Part of a small language model's weights: rotary positions.
Each number is 128 + 24 x the weight over its row's rms, rounded and kept within 0 to 255. Layers, rows and columns count from 0. Numbers have three digits each. The size before them is the row's rms in percent of the matrix's.

# up: layer 4 MLP up, 768x160, rms 0.101, rows 109-151, columns 0-159
# down: layer 4 MLP down (transposed), 768x160, rms 0.0819, rows 109-150, columns 0-159
up109 102:130105136118115143091107137123123181139139136152146170104160129121133109119178161132146161127140111144111100148153131117087090111158071104123136142126142134111099151123088123127104119124176148147172134169136130140074127127099169137146118103136132089122091121113125117150122113100140177177100164199121125138104129117126174188131136129136154119114146130135116144103166131122116089123093081095087163107123117124108139115123158101123142124141107128135135140122111199115107120147120127
down109 099:127115108104159120105138162036109148152156143124113151138122123100169153128092131120146106129104097092145125072137101130131082157125116126100123155145156160075133133117157122130100141082119123083143114151119150121117126150125141109191110121109147114118123169144098141159107122123148126124134147147162121126107132130116171132156139156120135161109127083151155138094164107121138104096131117080132150144105147137113107121101148126118129129157131097124144050100084125123135159104101144
up110 106:125144069132148126135113124134117139102099120147148120136146133133113135114083113120126123098109138130110076185125090127113148161119193089166127142127118152146125123089107144108168104120168132128113125142124092145151145152090157165127110119135147101144130132133143143129110116098101089142190116127150138158097135147132151072141175097151107157109147111144122118145132140105129136133101133102127147150146116142096126141149105128176091183107126144137116127114177136191093113099112177
down110 105:125149124112141139157166108157123142154092128143101105170083087129154122108130118094152131142121158116121121180138158113145077129139136141124120154118127113174137137110067162164135105054119103081102113132170130133095113149115116148098137141136102150159123149148128158140070114141135158073073102148133115104126123113137134102120145126136140125168093137105130165134118112127134164135133107105119110139108112130086171127167134121101108135116134095133107084112116130110113081121157154
up111 099:116108109146097099113120152135111152115118119114161156103114191145129154125073144135069086097127137136118112109135068103103108115190103138132120093089108112122105123137126123133116104145134122090110086108090123107116075123143145115123132148141104154114139170127150145112125127081112139143109136151140166145147133119141112140150099140155093140088158124076147126106136134100112093115130103135164127114149096126131120141140094100081123125148087116137196108118159101108141146102113161
down111 101:125110134111143172143138111133130107133128103074165126142132145107116116144155119147138153162128137125103091128137145090125146123141152173095116189124162112126116127119154146080148126151146155095119124102136106139148085111110106107147143091152133098142149135117098112079101075126162164120126124117147149152122119128122104120096177097138099170100152172163150077143096146118148134171096079125157147123131198126118112109129172147160136117129113134109147143125123132154123121168145096
up112 095:167107144097112093125136159152157152127136116115101124109098114123082104120119157151121132143151123121153103135106148108151132100126121137140119131151129118107102093168118095171161108165161123124189097129168124100167106113121129179125145120181116133108094129126150132127140081096088133100128113079156132146105115089093150122112106124131130093144117128112089080180116142159159132128158123116081152096163082167134111141096120104110093119158142134123156120110129134125102090126098131
down112 090:121125093115181145129183164116113119128077126099144138149147137125136125110139097141169116148131140217115133150150090137097125132131114125133138154152132152124162161131144132133108165120104139148103144152155136120120192122097170120155143160127161120150119110092135105152141183134113145133142109123122131101135132128135133147123128069115103148101115151110087089154064101109107107123127126138142090139110163097146159096100114096126108136127123164129135099119137093131128160137105178
up113 097:122151154140113146084142163151164109120154150148160156183115159156127134121133117127147121127099131127121115131088084159109130108075137111142135121117140079092111154101111129166123163110167111110173120081142105084135111124141189119168095118160169101144110129121159133154116117123144097128122165120072181113135140148101121115118104108123128095135107124123112156172117093102131134133088161111136121114129186131117136120112125116096141128121111154149153147094152157151122141133113174
down113 097:111110130114116121147158101127126114110129083116140106159084142095080090134074117109131107129104116117130137127127147111127132101149167107099093136136116121145136152139129128118103120096114120117107095207090104109110148127105095121163149153124187129091120140134094126109148122155166156107124131131124115086135084129145149148124123108137118109134099141102117081117135132153116114110199133099073113051157103130180151104096101126105111125113110145121123167127116118146141119114125122
up114 098:135102121091116098128161128109097117107137126114139113122146174146114120129109141135156111158182157128199132102172097082131142106117127121145110135155097100153130169085071134129116162106097128117125099129100164117126097150118123120119168112118164153116121165164138101142144154177099103138123142144154092158133120102080170155137121149113118126149067179122105133084118128112160115150111117112125104144124108143122130138173157140146160106113133141120110176144128110126095140129136117
down114 098:126096153129121128157123134140132147137116120107192157156104109132162195140133147140163139114129147174107138172105132142158121138125109116123125111139112168136130127068140138135172140193079105128115124108131100094140106170134169152111156134083135130108084164098115126129125130162116156135172119115074088137146088141134115162101103134139131119104141132115144139090123122143113118116115162125103141116107090146138120164159164175140130103126124138087131110103122076116130101123140107
up115 100:146109123159126111086195156127150131111172166131127156159150134147103101102128112121136139159133147100139129143081061150154106131154123135111088129165142112136078136167128118128181122123086138136125128124106104133123093106140138115160137134136125146132146132154135106166147130149122099096125118105154141175117140143109136140090118091145158114121113161123111107109085095146109063135143143108094146130163150087115155089117106136114118166157153127136138139095158121108092115088095153
down115 101:150115131120137153120160147101134138123119136126092094101097142157098118110141147160094135095133067138096146171128133097151141094146138150092101149131157110113140127106089118122130116117148122123163123148137149133080175149136099120118116150101114122160146094101113119116145117086101133129166130098094086132095169100119120104133131108088166129115099143128095100137094078139108144134111108145112113151178096128096142121083136134128079152121119210101115124134116163132105101137148116
up116 101:107127075131117098094159083150086152113130124096182122126143135154112144120155099145170107137161123093160087129091133122136080131144121136184128117131105104085154127104101125118169119109129115078133121104171099110119157109110108089128093138131167161108125110147097169138111186117138119134123120173133181111102119163107113131126131130151139126119081089139138145125146114106120108085135152127111105153120094119165132152124156131105112126128155159110124113136109101174134119110144147
down116 104:156179133124116148107153151158131142141152141109126122135104168113091094138121066130103136100149125129161138120113144135118114130148134131127101087152148132108152133116078124147135110161129138118068119150145142148100085134138121161166142158134121059093130148106108145129123165113109099129100136084167161137173157118096121099086099153161161119106126126143105096160140129140118112143105106093145184124130138140158124143094130146150134113096122105134114148122192133069132140117129106
up117 106:144147095169126153127110114115085102083136123104134120192116118113168133145135093130141114148139114116157125123122119151134137171178124126128114167135157119167145140181152100157111175122128104141091142088109103134125143133131110121094137147148095131119119092108163143099138134153142167162165137152115131089110112101135121108139109138116133103174139132099116130128122148117165148106087097163120160150152147147189130148129106112136118112126128064133192102148128149130082137135135168
down117 104:139176118141165136112101145172079175121102148139126119126130109137122126136127136159094126054102129119118106122164086117121132153122128151123150121099122132165106133154135111115081114145129163131117124125113078120112140112148058135114119134155117144087123126142090119095096116119146096166138101165105153136156139105149117106139138116133154108140165123101139076151128112139109130085112113126131126127148153119184150119154113119117153119110149177086104136128167144135084126078089089
up118 106:125160143148142178136147138123119149098124121138134107103105106127128153092149114157157085124132126097158124107114164126110107081159124168101105090169143138141121154133177122104151151124139117165129097091131100148162224123128150147116082157124104172127123136146117158112115084106114162096118138145128151165119126140112162142115107151152089131145142141108118119144127120083109102135149085112146156073116120117125096128142142116118107117153155140133130160139105135157139087137085148
down118 105:173124159165123113116146121093113111135182113129104121115134146112107135125134090088115121139137114136098124162114142135154125158134148071158151113087168141135118082132133140064137131161119116112158134123152152135109111155144125092134101121123112110094102127110135138128088143141184097145147119099136158093113161148147111133109143108105116158146157160141180119129099114129107137132088129114088127130113107100138136117109180095150072114153103137151116130063107115152162107160141092
up119 111:136134125131136116072141149144139118132114134159132151120154141105150188139102127128167098098115099125130127114116139101111162074142122134131160119091120128150115112136108135103104081132121107131146148079084126114168088097128123116121137134085081153096144125122134132145095143147110100105119113137137129084170095137089165123130108088130169117115129147139107173118109142099153114164145110175139124127164108120080154111162092121142130106155129111096133145099186108186112162142122132
down119 108:135117109136135138142132145114119117126126161119175137142119099116129095162155133101162159146120142112124120141121171160137092125147122147180110133165125154144129161132122119084159151134131123107115083117135104165136165125121175131117099114179091100088178123118139107094134156129117079133125093123137154185086138142101168103121145150158141138146111141107143067087128152113126116093096127140136160152150101105070121105131134095081123124104123134103134127137070136089128128128146148
up120 107:136181128147124106137077151129134135112107117142116102088115099139140135101165106072098141153151114147152137115105110141118101139157124152099171086119134131118110138146151157157121107127153076165129166115116086094154109128077110158118143155116075094088142171135137156096153108115106140131141144161158119089130137104095128122170090185116136139107118144112147143147103120101123122171093124089120144135128131150120154126145187136136113133118120158119113137112154117137149098146113167
down120 106:103117149128146142135140112117127116157149143156099155113123098170092120128170128176109139144194094125108120155109158085120184124120129133121159081087127141157107107135134118102136143134119086169112170162145173113139132119118179126100148149111163116088143124140189140134124113145123131116116149111123115086091147141119167111137148112136107182129124126111098126120117117110161152165074180151126181131113115087147115139098107135126112106127128150144146126135131131101128143164140100
up121 100:154150108102162140158125108117137127129105106155125136122118141139101107117150131166144146097114124090149132124176125099125113116148099149116127138144126097194136118145121149126117093138065161131138122101126125137153108128152099108142138121165116136136119140129185115124142091098145116127190103096104136108132117118149126123072143138163109104131144142129116141086113083147154090093096082152115127159137157103083133110091138147165121170106132133098115144108142083098149158195139155
down121 100:087101163150146151162119128154122109154142140183120084113171093166152097113145109167136129163131119137066118092100143087142159116098133098103114105167130098118125128151115124126134159152135128143162119149120090121118108130131176122160141077118116103101127135094134123146109130150129134135110101144113137075096147133125156152131114082151118146106125087132081151146133145132121146146113165127086096158131153153122059143110141125147124146104096091150143132097144117141167149128132155
up122 103:161056167126109136114131140109142177144120124164142129125171132142089156095111102105117159140137109141118105119160122082122084117144150129158136151143138092145128097112171108159061156123110132152078160123154093126156106169115113135141130170125121125093153192117150067109103105102120127123130124107148115105154148139123117121170134176133123099135126115106136169127142114119112113143130124098102137140123130114134132123156136126122079159104155144095112108119098135156113088137116152
down122 101:122161111128139098155127119111108115134127129117121142177138121129089134150118116135144181150132095116172101156114138124134110113160146110134151137073111106107142125133134146123163149085116098164118129187117111136133105166152120107124140122117153137121111175114140160114178101141124136090157139116136175102147103125120120094125117137131134193080121099148098134132147129142124103129089111139152130107095093115171056136117070057130102111132149129159162138120123108114126129152119105
up123 104:122148115104109160120140104087118194106146144124108146125138150073140172118129137119168190159102092119167137107145081091175156105116135131127147124120138103155085083121109116148104137162129126142125117117111103114162121104137131139112108142143128117150089143141142141123099152170164192154123140150105141110119130129131101129195130188124143129134107162097117140105113151153128122127105124120130130098110131171137156107130113116141129118125087156131121099088174110152106128123170144
down123 102:124112105116121114111136129132115113131125144104119135141101123149153127147090164126151152136153133116179108137163089110098118174112083173089138113139138127145067081111153118159143081097161127139140129108092136149085109121121134134109121139114123074133122085158164122157111158100094127080155112148131128123123120065129146153144118135097140091111115142118127112137142148080152128108179132128098130114131099130157104100166108113175140082179117109108150129146112147139122103127109090
up124 101:125108174153106117120144114101087119116112107120109092127115101154152149146132113182095153126186148131099115144151115122097107142137084086165089094146142150139072177138097147151134099155147145138110138132111141113160129156111136149160141151146164134138121108126130123107131157117107111108107163146122122127140109137133148119113101118117091147108129114118127173103134160090119132113159125096138116164159176129151106089165143167125088105132103105077098139144087132098105160167117096
down124 101:119149104081144112121175179096155136150108118135097125115113087087136183130129185143072136169103142169110144145106092111157148120145093093095112080144122123143154105130134129148129090103139153172123134085123116092104142117121132150132132153127165124112154119115118134106137130077121114136123141168153115121122123095161149128150175147136153115125178095121128159148109119124121144110117142129181145142158127150119131121137123148177113100147114132106132135148117105131125140152149056
up125 078:108107129122144124114158156138135134098101117138096124169129110140143118115176118156168160101128135145142145112086122125131094106097113140112148085146160083149138148089141168137122129089119102147091137154142161081117132147074146115134135145169124105151129129106113114135137090127161122094102107125101173160140148124137147126085084170124165129114107134173077095147142135093111149101142143094118123102127129151121155134177111149155101184120089137115164125125146110159157106107137120
down125 084:117102170111142133146134149113111100135150118134152142121157125144126159115136143116135106128121101146131156110127100131117124175125184105114132127117092151124139129133141185132113145165124142129090137169143079144151100117144086127126153156131158124161108152121118138106130117113139146115123120142150164128159108136175116177115111146105126080146088163094120135103126169114119123178154075099156044128112116145090114127147171089135111090114154112160119081167129133145134158103130150
up126 094:154128158132119126104110141113109097126097134098150164148152118109132150161125085135103156154144154112113087160072107142139088157121136119144130137148128146105152164127113192135101116091131115150169125102128086125129101113126101137151095124141112112166141131130174139127108135123144120147143129117098114137112150128097072108110100152098118105104165161094111136120126130115081098092164110121117176109122092164072157123123118096109131124135069143112118109159141157161121102102128172
down126 091:110112106099157103161129128152133098161094107168128125119136122120096130109132101079156125142111172142103133138175045097125133172101115165135076118149127145136142146125115136096140173126143135141138158116120156135128154127120150140105120158091098130137113128133129110160138141139154121177197119142148114127096115088156135154150133158101168083116152114118140152168159124146108104140132130114115108105102125118153100102155123144173103120161121161149138106154119158085123131084145140
up127 090:168091129124147136144140096142139161098152124138129090143139165118111125172102155128148103136140097134166075171164150117138169129138152124114172110129152125173089169089141125139135133176124094144143145121126104132078105138130126132143103159145134136076139149132123151139099129112088144129127131141099104158112126154130158145133107131098114118080136158172108142180130122094119078111143138152121166102127112120146154105131134150117174130083111138109129146130152153088152167139170098
down127 088:124138144119137130147112109122092104099110170129173124159151113174161105151121186148165093113142103142174165116116125110103132132144123112130141121144112114094177154098142144093118106128108097073149119150121108156176139163151118143133141117096136176104106149126151153092140132167135148137182122141149101123139116151122121108145196117114088143122145145099137131133154090141129137111118128121191109146122113069145127082120133136122133143111190135136133148141089122129141136105112128
up128 101:148100151151118092157141086101124148110101110148100158102140107126133126141102165138137132111158127109124138105109123102111127077102127156118170104114120157128088119111114110149114158169146116167136127153112145124151156104108076162109192115114111124109137151129107120099135160132104131111131130120188097113153080152154131127156183157139109131092133186150173153172116139140168152119117099079119165121134142136125135102117119146146141130164144153136127107127095136079110089119130111
down128 101:120093069119138116127137117112101151150110108142135113143152174140118084090149094122181097134138137101144071160165141088111081145122108147119168100099131134136135100203124133102096113125148116127161102113114150130125135145102103142144143115170142101128112126137121121166116076167116111142125128180136134157130105131125093156091147114124129134100108176108139127169110143135188148104093124147147084122108160163127136124137123122128110118134124166156123114138106118121121085126159114
up129 100:124123102134117115092129153132153103144130096081128134173107128137153149092111104132121117126150114126107125151128149088093104134172132123133134124147138121176111162108134124134143164141144105137109137151122114116119126138138137113144164136084149142110154102129109115130102193133152116141174102138107128147146126188124163124156117139063167126121098122132052116157127159152166118092128098118115139142143122137084072125142149144152127114090108114096182113091122095177120094110155128
down129 102:114147120135127145096140106136099140117106121132182097132131102081138135127086122082131093122119122126111141142116137141178081100167103175133134141096149111123113110108119162119131119133130123115113121105143139087177107109130090132162123128137105134107161142108119075119151106141152130161099126146140119130149098096133128110158220109176064136160151123120117128109129096145130162116130181128142113107131173126121131126132133097117142141159151123081102128131126109065107150140156127
up130 097:152122131083131163147166142139102116143113142091167128086118159135154109098135133139093104113137112111103089108131099160092136071118187133116145143081102117161128179139154143146109128139126154072150119117158140110158135095135165128156116121119147101126087107156134163131116099124123127128128096162098136101142135096108131140122101110127113175167144108135111131126129122099124097127088098122123129132146122116151114118128103101083171121148143111125130108112114145151083161108061083
down130 098:126136135109134124100145120136104133122126085124074172124110142093119112128151162122106127130124096135112161157131166100150132109190132161153189115128117068105087100129107121138115156114143135123103122133153131077103127170119145100139068100151127101165115136091143146118101121141123139136094100119091158111138169116143139140141117135114133126098175154107140098124102138166117171113177132136118117141124145123134120143113128135135131148173093099097122180122162082092149121142098151
up131 099:153162143123143118141139108108134158067143124102151139136125114143116133088142153140148098138126080139136129138167127093112123118137127142118153135157143116109139123098091106137112140138094119108128127162123131121097073124137127109129123188128126124123155138163159146148086143145125147109116104107126123122161113171142145133163148131089172105090167100185117160152107108164115119111098109140107109100149091129119148113172187114142099097090075161110180136119156145116092150119099158
down131 097:139127150115153153114099152143149157116149133138161115130132110148138089130138150125135048122119151142170142144140166088101140107144148146138156114162140134130165127123118114098091104151155107099111099145136127135129132148135080128147094156108146136041150146149157117166140142148147146114126174133167095132133120111133094129117154129108117183120108123159153125096167099161136092147113135129149130078138139108115130098129115121126149212111131098130125134128094121109103106126127086
up132 100:147140112104128163085162095181113122132135122133129128149146103160107148064121172128144138132133168080143135161147127125151118153164142170097101109128122144148152119149139139127160155139132114149148075095114092124167092107101082125137129123129112188115120116131160120147124108158146114087148135105155136137119095168158136143111180145068127116156139111097099110116150128137101117158136066145155102146121124103122120122113113110110117169138101157111107107130149153157112107120133156
down132 100:126136098126150163144127151111124158133134131115101115150166171132116133146127097140136144107127149133141170123135140161119114136110075134143118132136105105148135095088128109114154151147196123147146094149117103107113122163165180119092125146120156083135148146102145090141184152153144118136087131061103108151102157133136119124155109107082141155135126159178089091109108121163102143138190137162102119095094125131119128109127132129108118089151130127128097137139111154157109129163131098
up133 094:116118111136086151135109103124130127140110108126124169146116138124133129148139121141129095169102128131141123096110136124133165080122107142119150124176138137104116144088137110130100113112158106162126159062096120130132127095135113134134121134133119098082097119099141140112128073131088095108090132098123116135169128160185156134101116143110152106094145151094093122149129106117130109074158150155128143088163095143121101108119068133124104118097144124130191184142119102140136093136131083
down133 095:155150178127161144140153121151142136114132119123119085119142112130130128135150110137148059103133103193097118088119126138117130095125106131100124111107158109148106104121147124155132096166089156115159138144117156147136136135142106148131105145101118132110119127167154145138146153117155121143109117125124160186107166149083102128134112109139140164097126155145107128114090117113130138204162141142087130153116120107113171150136156190115142143109152160086116109137168121091118135147082160
up134 096:136118141098111147097132122122138109094101129147120182164115136111088126129086161122140087145140082123111124133081129126166114131117107109121105116123112136094170122106173170127101096105132111134155145142117107129137152117174094105121139120100113110119131106099160137105095136111150149055119087145121122111135102181124103125142087134148116142088126130129095110115100129134102084125096177183111149134140117111142090129139107148168126138104133107127157136113127133109087137189092154
down134 098:132139151140130104156104136118156132161108146143129133115097121130116183142139098120135126126090111148081121129152170167117141141109130141193151145145106110141121118168122142119111158141095126120154132087136110163137138121151145132117107150105087126099101131156124078118175133183163129150124143137142136136141174132144117109147169158130157151124150114187163073139135130140138117119140137124111063102157139107187125155127147155080178153154122130117147087121122152110117164134122115
up135 099:166096147129121121097150142104150091112109128129160133107124132151119124123140117121102113141121132113155099144153152103132125123149111139216120162096156147166155132188131134158090138118127111171125123101141160123158155113141123141110136078104144146138137110105145151151145111148105129063156134128106138141142098151076136157155115121149121098116149161167092122159105142124119122161076125121138141141135140116124106159099145099124129131112141101163150178095197102129105106131091112
down135 102:121142178139110109105098120113136141136172106140066139172112084155119150101151104114137123111051117116131118150129142136115124174152132124130138138126101138154144101117136108134129126141171118108168151161119159133082140109123125144143114139115101120094134092134144135138116121155154172125102124159172165155136136130144142133117167107118120179174112098124132117131136156119144146102192108085136128070131114124102132125152138074098118134125122110160113119117140157192145159135158134
up136 104:132118138149113118099163138133137134104149136097130112130130130100067117101140065126105123122196104109118162156184116161165125113114120188140118123090120151109135123107159131079165110101164097130173101083126097094140144081094148131144099126112152165115148149125178124131137110130131124117139124129138096071139136118120081138129094106114151125125128105127147150130109161134125121133160122159131110127122142139140111127152141123159145117164117130119158103130163145177136128181092151
down136 100:083134135116133146143128132101138116114175152137079107138112136150110132127154113116118113139157091097146085108155136115109160115097138122106085160125139099132160142167147168110136109168122130141175154127152164098096103155124132142118119118166139100122078103140150160170108169145159154136179113122161111132143068114142103128105081104087143098147105130061150127131141125134109104109127127128123121151119117132147133113126139119097144139089124086124139177144089101121115158093129159
up137 086:118120100108095132109149136178098126114084141149171110124164124160101137102137120104107156169162099129144143152153111117118140121136136123195116141096109157130102177108102112186123116133133124112151153116097125137151117151125141164140168103124119144123135140140115150131122164133142095112127113114122121117134145127114117166142106148113047106130140105151101139135123160110142157133147155116110070110124159144075094159084119116098119161169133154094099112105143133097102098173105120
down137 089:109154192093120071130115130137122163096115140121126159168122105112117153165162161081111130140154107162128141138147137129163130117111114083159128112120124084089167157066123128155133113185154154147132136119127098115147125145140148095117138107133106133137075067130098147147107163157126141138146109125088098102130111157132137151142107118095123116184167132132144139141117132120174141106114134145110160103075123135122137137095144144141108086144121118121101140111118124124136110114172114
up138 097:090123115132116142074163141132100134132128101119108099131080130082127115168116186154102154094126114137141133185114140127113111134137137106114125091146119095116138129100168128179128162149144147087193096118110090138112114124106137173181145121135134147139139137092127102114106152154116129133192156148130118139130138095084112111138126120142079102127156134136122173135138133144155119130107137089132139124130154136147142157132108179105113135123090131129175140161166143117090131140149154
down138 099:075151130112111115130130124109145140130151149125112104120103076103117133110141122160120145137129141139090129156120149132086130088148167109153096114114114072088146145102124131133145128119141140137050107168195115118104128100136119126095134134106101128133154102149103140118102147127149108120134104105109125168115115150106131108117164145128088125120097127145118138126161124141132117072178157110127107189106140115172133105136119124103160143080102110070183136110134142127177124136126125
up139 103:142160157135121111135159153091143121149129127155129138116137145135124155075113090099111145112132126134119084144132113111119111133109148143129135132116132068110126162099140141114026111126096119139114166165133147146097113138150163144144140141099133116060129129118144116104131166098101111110136076140156089101140112088101170132133132130148136131093118131146146087156130165107157131142148123169131180097139142105146137124138100133147122101087127115089122103145159100126121105097103093
down139 103:137131109118125151149107104128128121155180125130159117136115113153148096162122165123076142135127084117159104093147134149134098163107075139157119122128100150147130120113131168099098103141129134123126132172117125117099119138145117113089139109111110143121133134184107100145181141081149122092107156135106127103146109130111125134131114128143170103056141142153102117141085124104109146096109097154127155108095158134134133138121123099164127106117132108049167153132140133176108090126160156
up140 093:148113115121132128103133116139127154128095155127125120145114086122122121126100148166127127145174109130124090105107124125102115133158125143146095100107105109121137165120134092127106120116141099155117087108103130121156179143138133119115109113155178132127079135136108154083089109127168076126074128125154103142145110152132120147080151114066176108090094129161117137078102147117121154129103170137110075125128106130103082088102127131111142124102138148136118160121153160114142144183132098
down140 097:125107154115104106141093124145160152104120103175119108110190159089124084128134144108105111146196138093089095133137136091093126100162136148172108147143149142116141148126149125130121112163111139116142137134100146091128108128135101122108131099162098151108152084124184153105161094145121120108128104126172130124157156093120094129116148116084167093134119118125166151109142135053134137136129107129111109136141117159103127152122149150093159143129128149126135143168125136144167161127106126
up141 100:118121133125149163104127115138127140124150113135094141140140095153118109135110120108091123125078153125099132169096129120128171100090056155134140092155150152129110132074134109157117085136144123147108095149126143115108125135119105215114129125113095115130110113098185111119099091130127141157122129133156124088104121124147170167148117173120106109083133150133148120138123127131098130153129125136099131088150114137104133148126097150148105128132095166071096172115176137117117142151146126
down141 095:200103117071106153132143193121159132127101094136145161112148138128139156122140106103130142133138158200097165140141122121096160155192107114107149141062163111121130139148107108111125142109126168133131106150123125134158127165138116138163123138152115142117176128107102100136114149099090108112091147106111155136158118143121170131089098153154147098136128110166144111105117133112148129132117112103136120143115173136121143136158128145137115133134134117087091140154150131095110158119124164
up142 104:099107103134126128142144113117118139134101141144114144106105158156101137156159166083194119135185111154156086183119129117124151111135149113131137105158146078108139130093128139131127114148120108129112114121143065098128113129139161195136120111127099131174136122143137105094132095130123158110128129120104114087159100122133160130129150087124060155136132103158114128082134097129121112132135058080136139110130138145164094085105144140119146142095126129146147122102142132117113103129110117
down142 105:121132124115127107127107146121102127075138102114149096112129164111146081126100159108110162110162128126141144137124142154095113131112137133133159093120115119114117143113135134082140128176119130151116135131129172093137079090122159109102086161122130122160122143094129137157120103099083081133124151139117139183176126176111105144145099104118118145137152133131141125167081076106137160100142148129144121115115135141159130139143158125090148172145088184133123090110177076161129119145133143
up143 100:146091123129126106113120142097113149139165155122153135123113133136141135147098140149166120121089155104106138099200122111109111127139122117125118161113162143132114143157102121121113148116103131124110121048154111129130109142146149188101140122169073095155102131092106133081114128113119124119150129132111095161106132132102134099114122153122131150120107189129137130158148110157158162122086136100135133147125125145150163147181148141083170158111122147141083120128112139115190085120101128
down143 102:131127131117100144157116120112124084104139178142118121102136152124152106158124149122144121183167091072082123163113151145114150134135154133093117145121122089147104141110139137165103123116193100109175110095141155136120133114149141115106133131145122137131144114137169152128130104125095114106173128129154113156161176153114101103120104111115077109166133112093157129146144148108130131139146145116139139117165133127116086151174086157133123156113119154157101078166091107095131133141080119
up144 109:138088145126150108114137108137100086134132123164161152120117099125125103168115131144159124121140172118098129117105118162095135121101164119122148134114088107091147152084161132109121135118142156149091129110138097147118157125145109146125124144078159127116128147101164158154122145139115132144110081097183133129155129128126153171137080093074089129140129152126111160141134135081127106095136152105093158145141168133230146163122137152129128115103107142125145125121145142120163136137112128
down144 105:130129148119141120122161093131124130135126129120077115133149125157108055126121170106139110126136111161139130133161078112090129110133157154116131119110138087142126138153146096170160152144168138100123127141098133114132111108183139151166130162158104124118156117147116136137137090169108170124140120112133128105119102114104150132147177155163131144116138101180128130110164139148108113200172116147142147128099108136114105102177125093106150149096090150146132148142115116083121148085098137
up145 095:154100130125088112110142161093132104106145128150112144128161168125153097108167124119143143135128156127116095123126158157130115089132106115184143155161124100104159115099121145106094140133127105144157155105142105123118077097133113122155110125115080146097142124129139141132116151082076165134106127182150132113095150128139128074118093141120122148143085146131130167160122162134140098109083102096123114092148129123086126150121165124122139090072091130098088106158133134111108096152147127
down145 097:141159150142132119101106137132113181137131105187074143156155158106136145101145084128140128127070158117137117128086129112165154101162126153117109140107147113138102152121134142142133128126085141158152149161114181130136161154100120161134078110122154142120136103098145133153150127160221151192129134146136122115116116150111164128139144132103164101088112128103139105160114111101133153155145127160113135160135124130128075143131120142119115161123118110129126114119111157112140168110122114
up146 102:128102136089121153098117163121088127156122138110119159138092062141158144132131099156116167103068101131126116113143117134110087121126137132134208109145123135101086124160119149168110093118171088169101124122121139126115067122154128140129097142160101129139120143121159162123134136118086124110126117148140152103136172135150108143106162129062107147136147134134106121144151116129161153138138160097139092141136152125131091129112112124145165112150108106137130096151092122177112125111142109
down146 103:144130122140096114122104122094151146124140156109120124150153083121128170131088151166140131145130123126137112127153151109127115120101129123134098130113124105066146127131092090145125138112140104149077176154105118147140137109140105141117130145134119116053119122110176096126118123107133130174173161124148108116080096148128142136148157122113119133129140125097107056161160136184157128153116155150161122156105142135118159149094161110132158161091143111148129128110110100083088092162139133
up147 097:088091150102126100091123096124133147131168138160154104142154158116162105165129139111131132117118094090116067105129126120156062105195140156149097103116105120121155145123117123152102130124136174103136131108129102105169127193087105153171137170127141111130137122119102105143129120115163105091165114112149126164134140113122099118160109142124134117137133136089136106160107092118115090143139162131109114115118116112136147121106145117101089138101115158177103129141162119153147092129105142
down147 100:139119142127128109121116125149105075104186129137131143122095095125122160124108129133153141105150095158104132121129121130135072135157188132120122148222110119104123111138134160142145138107112148116126133125102143174120139134127119115142156144106135094144095154135126117138122119132125114157145137085212162135143088106122153109163127145157129119106172116184168102125128102129151101102162107104140100106090098082147123115146090146157123117115114131168121136134153120092138124137150113
up148 103:131082143097114080127146152129106124122135107081090106077097114143170159138126134130139087192124133137132104131144134083117081121150096133120149149190118148141129137129118102160138122155108110145126108115123120118101148130134098115134139151075152071137121097111146129088091136112141134098145119088149169101131118182144136100147065104103120147152115143128134134116098141133119155100080146134128127127139129167149070130121125154100109150139131139144093150148100114098141151128131109
down148 103:112130134167149138118163134090115178106119149171156131124144122057103117090148121135091143097169133087137117143124095171113130128112121108176155102161120134154126162150108142122126119101126158117160151117080151098109104126104143152123112120123125147124112181133089146102110119124087120126120144128098133136151146143108113133079134172087129139161109150068120141140107129148091112112158104111148135149120117105111150155134138122123146119163138099202144113111165146126114099121108166
up149 108:153117075155113101131128169102138132162074151145137134130146102105080105098139098112130171143150166088148128115124111120186076149157170142086130139154127120152087159131130132109156148126134090145111150085113102127124104124126128168118114137129119124174088119115105139135115181135135110125116121108126094122155133133140153080131135127122075116116167131179071152140129152131137137117161132116145120170125107140106152098161120135133112131068139154105132117150152118147157132138106139
down149 105:093105154117150134105147128110127129152130124148164147122134172096145152109163112105118148140126153139166124109086119105092127116128150153130137138162158097115108099119135140128127127119120162115134110144121157131107130112117117109116145117113185107102157109073126134140134107056141111103103109127123157151109148124106146118147197148132135101095072142085123129151110159161124079074162119096122130125154115130090124155124127103159123153131134129154179193145110093116104127159134170
up150 111:146125132123135168150152116160147118158097093130164146103163108118149135114147150105142144118098128124118106125118126121111115087116107137137134137134100063105114128054187136111114157113155098144143086095111127116116146109160139114110166125099076171113142150096175116124087090109151136112102119103165123123152114110128118170119159189093098121061142129098126134158104118133142112124127136131136144151123095103158115125137119153092164146136124137151147150089107147169138119130122127
down150 108:133155087144129133119118125114143099154128136131117125069132106100127119091148138129118121120133114142138067092102123160136113114120173188147119129111133110131131105139168124121123157127142115140162115149097148113097138132098118088102086131086170088136127127127143143133134115103151127120127122137157149148081103100140131176160173154108152133156089193118122127111140089170122137146120114182145125149142116121116104109092115084122055110168100125133146124084133121136149097100110124
up151 101:134134123149111138103168152120168153133173112149135167151128124138141137089107111119169118137119120119106109115104153134119108083117068125134156194131135110143133171059119156128134130136120141140097126116091097107141113111122151143080127143110099131101150093142129120143105179161099125136090129138080149133117129175154157151161119131115151128094129161083133154112149119115110106170134125141157090130146086107116095164110169160116139087122130149148144096152129084121119120121146146